config = dict(
    activation='squared_relu',
    norm='rmsnorm',
    rope_base=1020.0,
    bias='none',
    init_std_qkv=0.0272,
    init_std_o=0.0,
    init_std_up=0.0272,
    lr=0.0107,
    beta1=0.93,
    lr_head=0.00756,
    warmup_steps=55,
    decay_fraction=1.0,
    final_lr_fraction=0.0,
    train_tokens=951800000,
)
Each number is 500 + 50 x the weight over its row's rms, rounded and kept within 0 to 999. Layers, rows and columns count from 0. Numbers have three digits each. The size before them is the row's rms in percent of the matrix's.

# layer 10 attention output (transposed), 768x768, rms 0.0502, rows 92-127, columns 512-639
103:530499532549416445486569461548506472557424513451465498554510595464560517521488485455449533546395429500459455450563564469507528512439460522435525548423525490516507502552504429490458454450525415522503467612558491463532447568458540499567508514410511448499523522540525542484487450465430556516541507441489563420572528520511489563373514537464518525499508482486451547544572507555571501489552
099:507426526536553439510558467487401458405489468572572442519565485524487468487462485491441383525448500518471553563477420517523452487558575484529495457475464573480515393483491545450503495500523507572525512623496463554465433574421447401459457390537473497525509542327547542470466505523519532504455469454512405593528595589488479497456448536478449491560432465557428517511531513521522522487427
102:513410528562407483541535543478480528401527462517656477517475472489547465508490575591524421593376619508560511461491534446413436541437515510426435526465496566500584604408526479448471436586471504484387468480504494543510546509554421428456592487537474422464505477500550481544550445586458535501520454494545477468489479553393475509582524370563494480465500604460497479557619483596612455457447
113:472535485576527412511515490417429469532434496475503418509543522469474573493542547496427487514512495482501506487547522550518623500484473459480445535518492423514592583509514515488521527534508573567453503501535484505433557570565519396551563360466523546475544454506545433486497488505528345502559418518501604475540533524451587549459449515502511437481540519446503527619469481520422572563354
099:502490429482582478438514543561465495489528517463483429463510534512488465516450479485496452550468498566534505501511510433510455514526532477576504531460554519537532371534510488596531499653463529543405559505503494480485507554507545479555431582362612459569502542540464481587608445514616511472499513616480479577484519579544551481518618520492473508604464533564524471421365489475540451521496
097:487456451386582490447537535416565552475486521491465552481494575499479558526454468437470440533483485474553489519480353433476553484535535525659427524491514453506511516444474488567553527481546595530504459545465482461522466416475493498534418514528408515513509516480414491466507468477545529555506525484449549491548495535436449445494525514550390500491512540506545526506513546474553562466409
118:552514544472450500421548476555471386469420421551426433406503656566500427475554474465455526546534448548460513582463518469544528546551453471523421499470513565520572474546472472469474336479534477602459507451443552518521408432578379496499507415448539552520473517619531567452552551448456438533523537472509556451499433580565587443527425537516534535482477575543343563518529466525510562437414
101:534493437485478469472509579507528573503430578497512603423450452568447419512460440524438417459492485455408483572437469446493523597471479475441499540479538508522511446471494423433409576475539372506457538536514515515525483468531512537450526527497523477450564470566536554471504536446552444578508507496532521524398387551505575570535561433569477512531529422505479440572413449512584474502505
107:609633405412533441575459395551490567567428474509549433443539514488533432540550441474485431537498537502510524550497515482501519454469442531483424380517436446484532420542589518536590462476586526475453453412489451487553494464517455492422494507531523494468443490444551492462474530515510435467493523524530489548500515512506465551519443527549506540495494574424460492522458419334489534437503
110:441479499481438491533499508473440432526546563471492545559485565449435543511520548510535557431546418464567533526468503528506445524484472550555625556458533495474466452548531432570494508520523528489458506502412466505474536519536493434465510488506538517586473467414449559499469378535485489499458520416481454463517514511426543431483545441414469408440496433519556529586463516564474640405546
105:493491572504457567451543505575484487575481454575526570534441463485540426528465497477457517376481373498487472534555538501572497508470520524525543497527419647473540447478490478457461542477575517486557442569512444521472519593593560540485474452591453579578541569470481578475523497492516449537495412513548467432447441516560453486518433581476443552487511390428530511563478551461495548501447
091:493457440588429515527426637528460571560530616559498481457434402624501541449528458481484516456495515518502451449458460480498457465532455527475462607546495606533481495523490478492583551474594586456521532466544503509522445486477522495573432523524525456505510488593534548518572508497569474523471416454475469547508558511506496546559528513466553457497472424548510517457531559542529528504483
104:529464490485458552411506683477580503438554520485493531489417411526462653619462476478455480494540433444366424503570417519427482516592487493470479507458532462451416528439542470496531592525450523461579494443523608603366521439458468437499507474413483490471463531491544545486494470462512541472493511610552500510549455490447487458439469497443525486564448470544504477567550539525505497467633
092:466504533524467541426516337494498488461531608463603469459410460470569525398519435534427427454579449536504548532535520427508503537485517536514489565442495453488504531536534581496566508483484537547380469468468507474583451535385546457448524472513461463486601331512422503609419594613570480469449489532530529573485480443490546499512500505460469442517517553578556463589451483569515535492437
101:514558435597425583457570476453506476580523461525473512448440470496547571466473452561445495481507456538436452518583560415567571565428384530425459548515482511613513542440502485458488483516527489562465534516553549531487432563487477602607466529469470518503500497494539397529513497519473513416511480584485499503538520533541472486511452455526531537476526497445435569483468489511529520584522
101:472337471491414632513472546449610584468516366524558523432465477457504477448458505621517522427483490581487477509519483460435468530558549538469414560435548466503427549594494426388551415559529562525443668444462431537475459470523530559582571468527506583564516502496447506521409511431504558566446560515508533446468417620474451520467446476457497559520487569676522507510526516537630489512480
110:414495517545487499462515554455449511531484530547507399530533470489525495533525537523421458460448453453442551459468508597521545572509460469509533503490601484494533503453559553511437615500502541551486552476474542509484493542464432593505575433498549558536438467396541509417519501565528494457512473440476527420491424490502527587455514578470386465594615500410505489536549555518523421553462
105:596542633529471564519523470456456395480492523453517484548578507498514546493408477433502464590470578480569524457492504557477463512449515464470471443555460455529597444548548494553423460501582501638541552460509380538492475546506485452469431479538479444443521515446544495487526514573472353406449559510506458526465547442527557505474500529504528496501448534491494433446538496530496440449412
107:423528503539523495526557574458575502510451516425423512472488518531430500557531475561471566523391528420446568472465431494443478444475487503533394573430511469464492435513513517590506424484469420442479479479476405486576550532546595572438572566405467426534542460468507487427595479460484593489512550463516573507563432518396439479450523501549490547470480509514459447505454535563422548475506
107:519506479510512456474506477482527456546557448531521476543515583455457486427431542518508499615468460588596546535489565528431509509509497400517532428499461493485492475516441511472524569440485545540460576584583540428382448525582546485403494463473483518487430496535506531502472465534437520501482514585488507475484477510586503479583559463494529490497482558436431556579541534447480476517516
105:389581503484514477456565438551502448538486435531483478469542590576445476503482474607391598445465504490515471462443507443543532468562557542485442512493495477516570471510496472505561521569406492435492453456473497551594504453437407479457484440530480457499502536558542440556482450525468544382468468484544480407482447540505610540434512449470565465496591480492489478519497427574522476478371
102:492574477428565518594509390512574479453460428512498444413445452375477475441443535492517495542607534439479527502517470448429477521427549526490376486545448556592512572466479482502447500578530470521504430436461560470482529401456397466340538544545424453394507506411474527564409466454525470462533571563509439524548517378660406491435539480396474563546520486564470487443606546455404470457517
109:457465432558423500473508504460559565523503524519497547612505490594555476537464435579523520563487471453631546525539492470555515480506511535553534544448479528489562469474493481502429424440464505470547440494576473517544487478398530488390587431478597476592557545461565525526453521495492536517515505472429543522473427448502511534531528442418505513507436450472473556517547343539503580525449
103:431530477452474458416639431499460464524542452482558591502442559426473467571473467447529528452426511652520491551449574417608487465523492481483565491542509549512539516449478525536480505504543530488508522524509537566532525477526570428448467506500502482511479535491470483393574434545485480427477562452519486471535488505427567455565467582384468545527466532457510440501565405490512420457577
119:454444472460511618594475501528638497421496447522504505448469475512462524409446550541541534486500542514521508489492486503512455523423406448507497403481581540536498435493523430473475367480578453499448558645484429489404430503555524470534440516530496506492564443453501503554557524481492477528536457556502525460544438549482587457513522560451455516508497528591527585561532491526577515460551
098:383518421580531493444407423553507508521564543533521495514454524451483409506454555478564486568517560457580541523500549445441383586574575547472507542507518494488599451503458473529521462470485529429517439512433507409523547600566437577454503400488514523503549622531396442555491427571579432528499480501480530520501519440467554455508477500510473504498626499560420459571522593514426505509444
114:524508554590496476501536579497383500482518537499503414474436584508494499588436555433554509532509434483429465543539480480505550545468552498486577476528523548601537470486410540521514565510549506500418548564427526531522586488530502454491513506497514556551503476536383520427509511508496514563430453469484527555574522496463411466545548562484503542442459492522534509585506556466493499550496
106:473538522445520447390533526507493493503499526497580551502570585470494521598477457513553430484544453463507501560472366499561462536491499504467533534487467474573503564494580544482490546501446483430511546478590536483606553494562458573447486507454546538523430450497519394525494442447481550493508473471464477562604470539552456464429469532493523464514473513528446562495497539469478509564591
104:532535452423437524489518527506449462538553391513621444474515498514424437562460532573485464532425531568558469458464434463580549481592514520562537538496535555458499561425498540561609473501587474496575509545437495534504471511463484484481553500457478524556509526491409503475493541534511499513378439414577516569507483507495421505417511508465511619478480609493464461490548459611507514570569
104:488551452475483427518501480615513543599587485474414456457479520442450521593559454447506522606449587539559457533465512508539474448482495419477498528551485427492408527492394430487524441484497562535467529537503504552533454473496546570488507494596516565550503459484516481411540456592494458506498527533411450489428503637500575477539487549537489503460612471448551414566473525418609564496349
105:589485481484529495482512519520444547523483576517535505517537469442524513397554607503453429515483499491567491556508485561553558571444503482519410526524417500461419573552399493467425479545469494498542496449500439506458538524476437488487514483443453469479606555524572531386541441439455543554389497554522504467491527500580385480598417435438442532534547534580488511402545471620490468529453
101:525538590544455511478490509514456483520474511441475553556491469499559513462510517520556525423608544441486528468468421489474539513502452474581532494488504481496524514498389507520524552470505540554526462431546526508449463554521420506546423471489398479518644532483485640518468511391491438460497496490502559400458487480480445470482527514380433557438460494522510463402575593443472524524404
116:477494547479458642511472468422479513469493436486481409458409457495446498540496487593424578469483551515477456479483514483528564489553475478463540427496468581437457545451573490477545459501449481534511391445380524503537537441516542565529531520513491435508542453578472525530481466437439525443539415524587443440562496434491469472396563421423477516457417559428524581483544577558461498498479
094:416459404490524493520432441614495457551463507526616493479474443468610459575509478508486463443394422513547499508557586505443474618530498561476522467434489504636459553558544550547454538416582493499486474494582464516518476523513512482472459506509609489475434470567480416608526567555488556498613549513484492438541512491532533604480490531524537418473573456504497504479415446419427509479556
101:413437439545477586521517590472533564475475504592470463570417520352490521614542605449467536418509490381483575411523475512538486517400456469571539499575568529523477493549421524454580489420485454554505392439574507505489503459428438544466576472566519498456490606495482457606563607496459583537599454480466491448523517534397484544434465505505495507460481453483387533514484543528560545495471
113:576485445533481476515524409520608552391471538575545511531490494515510390507469483509461448540488483518484427485548544474535614511409532448508492536580392494478442620508563536500514494513560542617512489424481513548609426526543534595529507526546510460501531472549478443560525463565526449467607609516577491562525519543531485524497480454510528563553502526490515429451571450432523519458483
# layer 10 attention value, 768x768, rms 0.0604, rows 93-127, columns 512-639
107:447463621547399527514542479483511399480562512518479427439479558550571496427411447547571427430538510410619469467482418491454436512496536550426502547496463536521460475500468567471545502468536492512575530454430546371550464582473509521459525491632508479556487542384531543500543448418427525478688444441633507564497553546382487440541427521523527506556455511513523511463481487520454505464593
102:585493496546430519525434483564448503409485418508517420490520559517548496516434503530486407501457526408599492529483516481482547532541552517439488571471445533490563555469523503487455454537429503508408493440452455570479501531484437476510523504471498525512544476480500480512458470550477501509470501444525403497446373492469493495524478500527406462501469540561469510499605547507545469510439
113:398530473540454498429498469488516559411526422503421548496501464536585556394545423608539464413516428547398485540567406549504494447480521471387487470467506570552495544483549488448543498504553579542504589517586469519465536597472423400554454575548499508537482468501360407543488505497497487535452506502513603567439461475507542376371484494513514500521457562453490458498465531423502582503395
104:524500429514634540462461500554516571455565434466449456407420456493559539467500551482472537561527507549493505469467558483546506476478477493494566456481537634566530409513499472476542473539569486468472554540511538453464495432530528479561486482437499449632503511495546493512518518493558508479529454539569554552442511470532555537490478519441482438626481525474482459552449485514542407493473
107:567481492502572492516518468435451539447514556531573584491489498497536574552494541480431522478424556496392474424503542471570507439436402490558407575505486473495532499532453478569566477576567482524446489525465385440496515522546452503481366470419480504573491463438499452532448491414506467543460560422464569510509479535443497420560413500553439426563502508418593514443521581461620415517414
116:493509457435551511446518503529531553454541518476505515637509423520545497524429529469451475534429492555495420524512545527513531485584554466520429555508585482435397466587505437465495541445538521442533590476570461554600411529483387508531538508414492532398502400494498545437585567454505435472521554512443588422455455427487404448571520469518529539504457512565453531428589517470514464545422
106:503507496504442511446520449413474497492467492504432578418492500495468498451553545481484593525541507527461537504417437572398527474492550509426510467474484545447461481519409375438489511552548512539457391530502485494570496494451522495616504484445479490497588478542498515469427585426518465562510495405491471514477440560494479494476420470485507567515523497447471573445548477514573457554489
103:497521511519500437499543528539474474557554467471563425495524508460516544465536534485497419507485548511482515538439460456491553405513460477569492555486464545455391492494522441534612508508546461382480550483503543496474498552493513434513504452466556530437448441468525529534465551496486439481471587555469474489479469538536512532508466513475561532582514430447431557567567575386495444476461
110:460500459471514414557458527415479464513546521573477501497560499428534478457550584416494532557544561515419505500540500432548470475380527504539558497538345426509550387592497466520472517519577576601498517479400438560484453440588515499533536504499498513441524462336489484521484439521485432484467462498489501399495542464439501451559501520424552453494558536464471491511467513496428535390527
108:526473526522511554504507463486493531549455532514455485531526502500490388586568504499521424456519489518564414535448542555539466497454456506544483487526544421476454466498561604494418496403524406502546502435594520496412521619559439480568493489559592566464523499424471498538549505443501481589538428472483439549562573416582524547541463434552469475445429507539511496486519578497476489416545
094:538523454475419407528412539572466489426472565474504519472453405536514560423527628434489564560506469462433477543500465539428447533514386567505418579513417484454568514520448421425508457511568556394507549508480474562559437429563412536469541541595424457484505485476480494449444488447542577526486538613411441589556502523539577489527501497540532496495478540516499465460495486522432624469478
109:452435595404471564443495576476517603514571513480399534575492486509610582618480467520465464558497564476444560459467490614410438544575577478428519517468566510467527523497474443506492494442594605479498519484557525517523533469367421422478487446527489483453466437465515445464465534511480514543468595584514534473502483535452526436490487451507397535357423524539538495505477590522509487451477
105:437492512577497562518521457492529499494523536370568436439345484481528510494496397456458464494534482523459482649480548454532432546453563485430446501432553422516526574471491528475550489516502400506482405446449533525555444543521470507516476438564490465497514464504478529510464503494576543497598441532528512584457502437452499486524541467492554511539522607557500488507545538508554518485519
106:548492461505489511483619482441501507479526410489411587468419427561506543437589466482530485466415520498454451545482527546419534486449434496412508366455441548529465573458573473506400570560503507468516506531533572561569445482474539537591421493435549464441583547380532473547415417498586546524435560519488507481580522498477504499538387475492559520429533490529500504434523473505565507586498
104:444525463475470503457551466504514535504587428475469572511434502475512535598517433525471505503435480464472546455550541481504497518459451523471496561376576497488503552468522503444501481427575521466520593497437536589455506468527543433613566478400448453433480531538513479598474450438500527583500401611533531418448536383457486563519554472506384511540479533409569529516513492530433504456441
112:503495514555479462506405475615498435445416463512473599473492460514470422523483535457556461482460522536525506484546435467525525554414491569510497575486415485481531417562514449507463516555616535470470535458489441436504535544586545433399505524565459479513546515435447407516481485478482574508480429484551503620520480556463495541424479527412474469449468396513486502503403483500497517464504
102:539450600509490545532440438459529425507499468478454459591552588512561453520481403491595490404560556416452422488580464569554506528476551479506539456543507555510532538480486423459481501473456457562496567522494435454483439517437396438502510549540510446515527535423497496451540519517545388419500489535513511491528452499477422469500462539531463460478456536553535449433623483483423494404475
097:512532563518533581537524560393560555512423556543461507507544517553392536461506539560489531467441477454510587481469516516536510454481412480516527453543484530508527525491482553502468547622474407471524484515522554531497577499498562530513435477439409492509490479487502533492490420579457535477452599411452476492597540497446559501520550520526565488533502503560426498480512527483481609448523
119:461474588570461578483465525422537489512456554495507452470518483491447532502476582476469538547469487434543493520473446362438487464456555463470618577512530458519433458502500577506528453415570507596584553578504508512456433497596544441448589475496517502518495533545511527473489494546481438555497497468471466508539501486519495457555505555479545456455552516440450571429533472466392440471456
108:587556477492560515416497436613547495507498460544548578492544482574499562476411439496471528493562496399520438544553495548504531440462473471418423479521441518474453474503483464485506538539372490502546519576512466524527467469461405483492473509474451458577476471568477508565487456465531613512490524487602527437484463546491489542434433494508464552542580509455475443461481533456447516470595
102:516530471499508425562586414595508427515455517502520463535538525448564489561434454519628437482556451476511526545465451505475439464500433454534499483539579522463462519495442502478441533424491425441468573454497537457466519607447531489442438438521495548531487535539440419503557534432452451392494550522456500554479371431511431526519523522520493567503541464452518427491581505503459472483465
108:439532463451519382510481508529525532447467524499472476484498481482491436480469517469501436545526528523465523454427459610542540473502639521569426497477529481442477497483433474436484496534466475527511424427563425639512424462525515549526471458480567354545595499390571478501577507507484534516462565390456517451583510461521458512554535484476498599446542556595412606501627439504478533540424
110:530475490498501486397520409515473456494473489484609544485497494406506452420489612532441525441468442519484487520515472465549560422466506534495536525473614506492508511408548501522415528525555437473491444546480572517486511504456468428543435495482440550448462510497442459574596483527509526548633576502582502509492531503460488505548408484439479466537530414466553484529549465464511488451393
115:464502451478489479562559501455537507454424483530486576412457486598561458529442544389455465484448506498521548405451477438543476530409427594456558492444439480444450522476477536472499510414446440468531453496363563549523490486566544522461561585549498503463517546483496532525488359535421575468468478487515513536520523505383603500487492455514495478531526484517499504611412465488608548454544
106:439540481517493393479505458499522559504577546499520466543476406497572497505489553495484567582460548490437490529541491516482426442483495533457491527478454470505681441516487465500591487421511577480522550511481513546548563554550407506483501506478516528497507511474447483500537499508466517563520423481452511503418454460514508449476532447423464432460531490546477475479495480534403496546481
112:478452569461503514441465479447493498542510476491552463537427592473536601423484491491515548533575547547406567483482439551549461560545552551425619466423455499481529529472395427510462526548472510525503560497543413455590581530508455456472534366493460554539518466466545570593472504493521498512434602488496409471502530523528497451497528401396479546429529428530489487513556516485597560504409
104:521488465546576492394495501477490474571471555584560516503505528480514548570440509511451528571511495511444457456497475438499501496528568497503551525553549511545462560512427448527561439494379482475521444580442497417409425537459549537493516528572452487502473513555493560506561594483491506426435539467540476374638538576500473572557512463465531482456538485509376504508519455481526599509521
105:418572488591429457516471594515465458452479501540531497546575520498377495541414528441486486478457498531537543415480470436484548521463410508505493461515485470453534526505504546513516547407510421581515571463507475451440505556500455536471466425499571468550534544563499568472414457555458451485535486470521456533403515501362521538486428360510530505499504582554467511461542503482442565435530
107:502474529390456475475504460539509495546482492535485513518601454483470517540593469464472473507557474501552536474538468480533480455464483524474455602516497473429502536569444419477590523497534490530539454503417421384508560549472453639540478444566463520501513435623531529483498580510509469513502541542494447483473509625467455561555471543560468508446545548560478504479427480476528547511416
105:482435499536518449591505563518557450544535552617510542479570538519460459515475497481447496501503517523595485497484515494515513601514417467485462505535576518440479483470438609467508448545503560506542516566495506433507470473461487559534494552588545460563448489540475559518569509503443443440505435489448525514455430468501484570551503422510490504527540510452487496448562438495449497428462
105:517458523589406469505569469489443479433487459452503566425450499412530487436516548536538518532470463556512531586465487518435446544376474443577471427570549470514508545450539505555502485496567517526532458473461528531490493550508609530580501473595428474488538448433457558533461498436494447429539530447564489541438477450518484513472526440416425436443502521549496457519558552488518483511447
118:501503456578611585608515485578508486500536516524463524560616455560475549406487320466510497504464529540559449483562478368533507432530518531473457429497500485550522597490501634503482481481470517466552548418482518479490421465480501507517518487484477409520498473496532501428500496521523523406412507443459501508438534486470484503414347519548436531528445562524518541432583509536536525449488
097:456534395456536451490494484445507386588553515404542528476544485488579505398500546532575466433483475501564427518484463481480488536514518474563448535520520554477508466574433485544464540522551410374474439426510526472463481418566470498525364488450580554455498567513525467558527544434497466398542515568474577469541583575430457541491509551551509575540531511509453549439399485493496615447569
102:482447518471614529502639523539409491501588469434497528621482501484456526536538452430485540379531484449528518490411509522509453539523487496473411492484388527551540450446409447475558473493466374595529428461485459483532512429493449493491462411562467453447608525441480423514534591482477508440506502506506488606474538535421490473477466598471499439445586457523425529496497515513504459448427
109:463501509524509446507462555452546492497518474468451458437448511438567460454519478518465448508403468458566505624499440441551427552591471618543578599519480544576514555493539523468567479466431607473442454519452456491462492470431439594445468429415488400543426461506488491563453579512549469484451534410522500557502511599477473517537570593485454458515525546513494551532567558604510538532487
# layer 10 attention query, 768x768, rms 0.0584, rows 128-146, columns 512-639
069:532520624469528473527572534558483417443570478485498492491543389545505503592515546501646500395534559459470435413468463462412539441470472515441495464498449584511600487452543541427550427494484628506531513562588471469592515415580547405551539488456502437574494456470466453493534588574443527486454398508505523475538526531459525535485586483486559538351546441573524453465475454566468549560529
080:449536469476459474578531442575472413484600524507493550539527464511490486423491494539524538465517604470470508489477512469528579404501391552499495462436461540479550451454578514496590511524448505544524445436498578538511570542557528509509555456449502521479444535474514500482411414549456512507453375464495529413461539576478518485496540449519446506330577466529561498458523466521397492514481
086:532452517578562504504534519573475440533591537469518531527400541470476542437569479504535535431441532475494508568467453386502578411592433528397479450456561628439460378489522545519576459532532438510545501462448490563577470551496504468514566464453478553523532521433489468470450468520451452471429434528458499467512527520523562537530476504466522475422529483506463432537442416426471477464493
083:502541481515418388525525479512509490481586566473514575576452496501545444512502445555541535483516599493354419454551498522487471488431437485419469381405591539487597508498624476519575473539428464554547438542467552551505499410567449430407506569430446506504446462438553483533539502504469481567487479439545521466452418465568570547530435569503513530551508594608472489395517477483508499517543
095:500559436445498506584533490487561524525491571555511492469469579484495535475564491544464517453499516564472447554570540468490558500497436543518461511465490477502527494514492568503493493554582518516506520452471435575485494514524550420432605573452503532486516508462417447493444577499410499495462436604471513532443502504610550456499483393512468530488513608502509653470533491437551557521490
111:558478531555489363423461514454397445495491405514516536549487546543490461421509452489561489525502522482539484466499447441463470562521487436464568355460561559515581485500525487473586534485362580520483486509475579510433531460523471510536451468488471481537464540474562546457578401543541497557509358445443526398455471574524559578587509580435532490468524554579418425548433563611402450424538
116:457529514435522530527537495541602527532471610488482447510441413447502397549519474497544409466496544488480522493514525571529512487430556556497419559413478511514421497505466501440464512435592508477489477509523462558478523602511499513509493523517615507527463486579451414499535571423471541375550609562476499522577567557566435436499546543474493574400501551530561455495523557467653492523433
097:477567515401469516457552515579527554454440493557595533480566516445528444474530577533513539474444546458408537470555510563483571531489584535532520533510473452591548471569535445530490512476477512461498466512533439464534565480474540484562525547484523488423596479514504569568501484499462562510558456518429509542525525430482488451506438528467468492464467582532497481473502668430626495596563
096:559509474440497470491431489456466501492492459574553526455478489579518440473408490608447547486409458539464514476548527504494472553466434490526426548520471419492595522505555453516553599433460552503528466508391482469535510436462526511519451423478525524400448567410504528523480452510519448575414544454461502516424403422500492535500467357505491419435529497487473620561460479519382543497538
100:405490506547510481513500493515568552462567574495611438507459471567491566415502511437493472451564552450466528483431507408443498454596489487459515398532526558445514544481533459503536570438440532474519377429501405526540427532538482484441464432457483421475530478468489533611501482423494602446510420488523562446557483459641438577399483450511539571543529501453603664506588563511539505515543
100:421528471419391547650437532490519508497502567576606555458506460454489449491590537530438562521454515425468480538540483409476550511423427541554485463403546515457481492515472592503494528506523555497485418465453460511624457591477468515432483545459449494439494480522581469534398391457477460534472488512538439448534449504590500510478514521545516541620597425523429436531556462518534485535413
088:570486523493493543448399540510545482499512505443595475567434542539431490502559507466469529526522532493403506559557439409469520414510459531488411553553477477536450537545538520520481475540526548479441521530525524491483488529536533440516468470362478524530561512557484527523641614456451597428420585568461478430627493426475499514556508381475473557490512582605519427481560536557559509450547
094:422516534371433411535488585516429530448487478500459505519500603490488425481377395456485484464559483485657531540501474471450552493465461462507440485556586442539524544481472483476582444445448517461474526451519462520543485486526510531455603385446449507515513460464432458535508517548531404551412496436419468539555506476478578519416372497472441535522518519513487518537499602505503516509479
105:490502486510569541563528426502527447535498460449408405409549462513557551508398457441458568549487445500451485404468480446419443466461478516504437519451476527456516556492474397356533522440499646493507431564503449492572476515500447494455475383516441479459446407526497501518497603504503481529459508467604478433536490509491546458498645483484503445597490507515593507473556478468517481463535
095:598478506529601430478499507348448502408498523477399567466502485491450507485461488448513501551538464466533588586363557516502561476536562532502387568438530477552440494535502397494493552569498494463579499403548490430571472525474468550494581462512555523426486545520459554499444429493551547456536388484478461608368580539455453493563523509564550502451609514491493502457454550514448530511481
094:473534427557480597583438497490518456474536462375528526503421521417513454497481510523553549485468460582456479427530495502457455557561514505492533537459440409420518512481544485494504494534461469407490505517478527463579501456395492442401598514371493487468491584451500520444507436493533519528540545472430534533615546572523504612496532525537471412625544545530538554478470543405560496444566
082:465527478486506488565540481548433408532673469548465624495492568582444510445464531476550469514571572575444521503520559418462520409564445504508552508459491443471629520502591523495590421491399534448482399472558597606505512478453536526508422457448423527537484450420616518532443444482536497564498431516513428469491461482482493527571502495580554516469515453515575486540507486507452446528418
076:382533501459457490473465471472567537496579514620491532518427452538424431475410491531472507539573450600497511519577502552470522466507435496473532510468473449536530544524545546556457483433372452497480486532465556563476582415357529493560538499529475427514475478489564584494453460536549531546523382416501449444472449524471443475543495506527464572574510479644566510471482576525520471548444
082:488578448460474474452470496467475396505517495599540569489419513564510502472444508535545477426496472553462536511513538413451529366540442508505475431408584493496601534434499549508508418463456522484516448510527599545537488449542547501434511551439481503551489423486549462520577492584482550546457520371502499452490447487513496569471499571513471516435545569624515475452547488549483505480509
# layer 10 attention key, 768x768, rms 0.0581, rows 128-146, columns 512-639
077:460538547350474526520556484522437479478522498518497595453456436566533411495504507528511508512485525494509484598553550502456512568518481488473457457508494456572541510517551423478549454495430434414606522467473528506517586486538507428401473503544539484600527512539532588579510479519497458508540490457390509539560495489487497554615390484593532421571481502520518514483527478510489512523538
085:433541459402463457514542441452635455457638494496537528485487444542480464463431572499497489534504564507586550463514534527494456522484471473469478475519452426529543556505522468435575493528443426538470428483506514549533488516492459458411442489544479478603485544558554457490461445494535500492576536462458525506493508494475479526549379462541430420495575509549571496488593549511510556520463
081:475468494482606453500533548479450520517512450510457454564429522547472462444469415445499499480471555561590515448532511510510536440558443570485492518570510514446464465496587535513445450452566489534537496466498515538509512533528518413432546494401453455573478476404455493475481441516535469547467530578412474598530474408561583515484433475475528441513507407516510529489495552443604482447560
084:562581457528361481624622587578525569482477577501429459503544460541484428534479500559491531456480460435515520585533493542513489543538504411537465511438532461525523477483450476527502480523480518525395500558495472596486556497538455510460531593470549500450487547519449428501505506527543458589484542463394454523424506540497512497467484491563511425585508530511434453467467481421554581498536
091:507493462544505437506566486455529465491567497466564529523488454456493550406518487555522499483481449542459471475551486519497488450503419552564547360507448533488533510476594588456528545443586599505551499528499558553438437514537565466393505541446475510476563573473535432454515483491450521504528492477528485582555522494526505560470492413529515428447610559539584593430576630506481462463524
111:520506506516416437494447520470478534506473441503540480511535550561489454504499488456437462524578522503515544504460391477449492551503476410449477475443498503539530582513460486550477581393372587496496425530460489535503512517512405582577522509500524541540528480532542473488537445574540536463502486451468484503490509391493469574524430535488484555519468499453529523491500520540521503502490
094:546559440452497556545601484443540515489564610508477518547432501438467514428469547391519551470501507469449563485531534469495494436512426568537426522460413428512564498567558480457458477508577488513513496534541548544430521504465552437396449465472443474549570516471486522526558494486392590543473478439482487519527446519605607466501536471493515451518487549510570603414520497473457524525402
104:438524386502494514466563467488416515488567628543465551503512600513507481540528505558535542498488478537437518484495461561541578458482517501545507564508416509598506471522467548582504437584509572482451491494449510511482542470445476474533530486531454510505639516553439500474445518562453445510498427463505533577509468475582476475460534382404485542439463557507574568512466548370519446530493
096:507516579544527453506443519479482505464581517538548463529513418645443393488517482509549568553401559463523543505487572451477387476529422511425477579476500570496494579609437447484509493456514583423514431505420460472590423488483476621521473460564544552513482630493533538512515460567536446459445434521466524467525477478484445607423379543577512591474535491514425531568522531461495528476545
102:465505557521563494470456556509553546468605506468536496494496491482498486470458505443485536453583555537522536480510520470528518454465407451492476514443523513450474468493499521456429515470564524469587487474537512546626474515576515410447512506493478464492539581456445546564546533424566559446443430500402528503576426507490454544474448494539560601424556513531543514462540518462483512464575
093:461550538471460512569428521489441525459510519553478535453575529459439504547540452512534503508575445496483454522498528580387551518423426520519513496520432455544493569472512543596546562514473532442548482485592530547475527495646562440481471495518544550445457419482569414549491479444519501488499484439579380464504566537543434493476532574532495446407511543491441398503475493447512482532550
091:491442450464509545524453498511476514480523548472513456551502616520515468480573528512506527507489452486371513531501472407527465503547494431437474547545537436551519495597562490542488571518487557445498611500521455474443431635454534502402468428473535588527572453541534448539522545473450502532595614499467408532502579595540491459525515470511592471483558477592453380477491517503465508450461
093:525547444593547519537524527536475442440544470490496485429606469533536582513502475466485446552494399523444486560572492486453511444553473492603493542499532473498505520436450449486580552469424476505394510428566490437443490493455508470543517510555555536488490503492476462453642504441549590443471468398445564607472547462480581512517518563440492526407454476558521542453471616555502459499563
098:480476437523502494559358531511529464397537496499448503484508402481529544524515416554480483435476529506471471499443624445480544537514452456475446491424475436421500535442465510467618559493517593460491533458480420585468491471535453484455507505575476485577443477556452478505542481479521537525549541447524493440533473556561537448525560520527433542481481510379499454499542482425585483531457
102:500473471521508390433476556432520511512497503485470507456466422465504518543503502528565462496505547459572453478435494500557507497457573465552485446489497553457529491500406406502479497554442500512535511404563459480433497523565466518504504520492511444473543481527454434537498533543534481552407444490411441527434527505487434500467559562494516421536513533430515472560472502474526469431390
103:514428511541539576622517473440504450504528504507483581539485510429532373560505423524403531499590503539484413483478482473485539494484504532530484469416511442508526533472603613539493566480500472437576492556514529496568455528439576479473564554433488544461512468404599567549521500443430588504569487500516558575570451472574486597530541498546555444470548391595534547490469523440564482483487
079:537550545407584524499569527510576503488585429509474535531409575511416538475509601445425462529486580491572552489419599498489483426520481454511538563528478590466600551511559531482564443513502505399410476493543510474477437517568435548481512411548496433571447499471568520477425496517480469534550496461493492460521584633498462586485421451543434536463468466554584527539494407555458491482487
071:565547505497535559555494465570506466508465431476425503437448512548545527456549559521440476516496503528507479439474493530523500492543437400505413391558411591516499495541426576473517531511485487493449411535487566440501513523530499517470520453508540492455480544476446476440527495435511548365485449416595487444485529583507530535556499427504473543474471468518447544503487386442508448496550
076:473525589482529564537535509508539478435488489479535490528485464551527440454525543461474567453505506568440570519455476503479465583516431501566424536523468547476476485608524523546470504459496539434491568429605523516474559514486445529465430497508530490449531445475546477569495436493539518553538619463510482474473469545520534510465456514517446409512603522510502436539576611518501513465486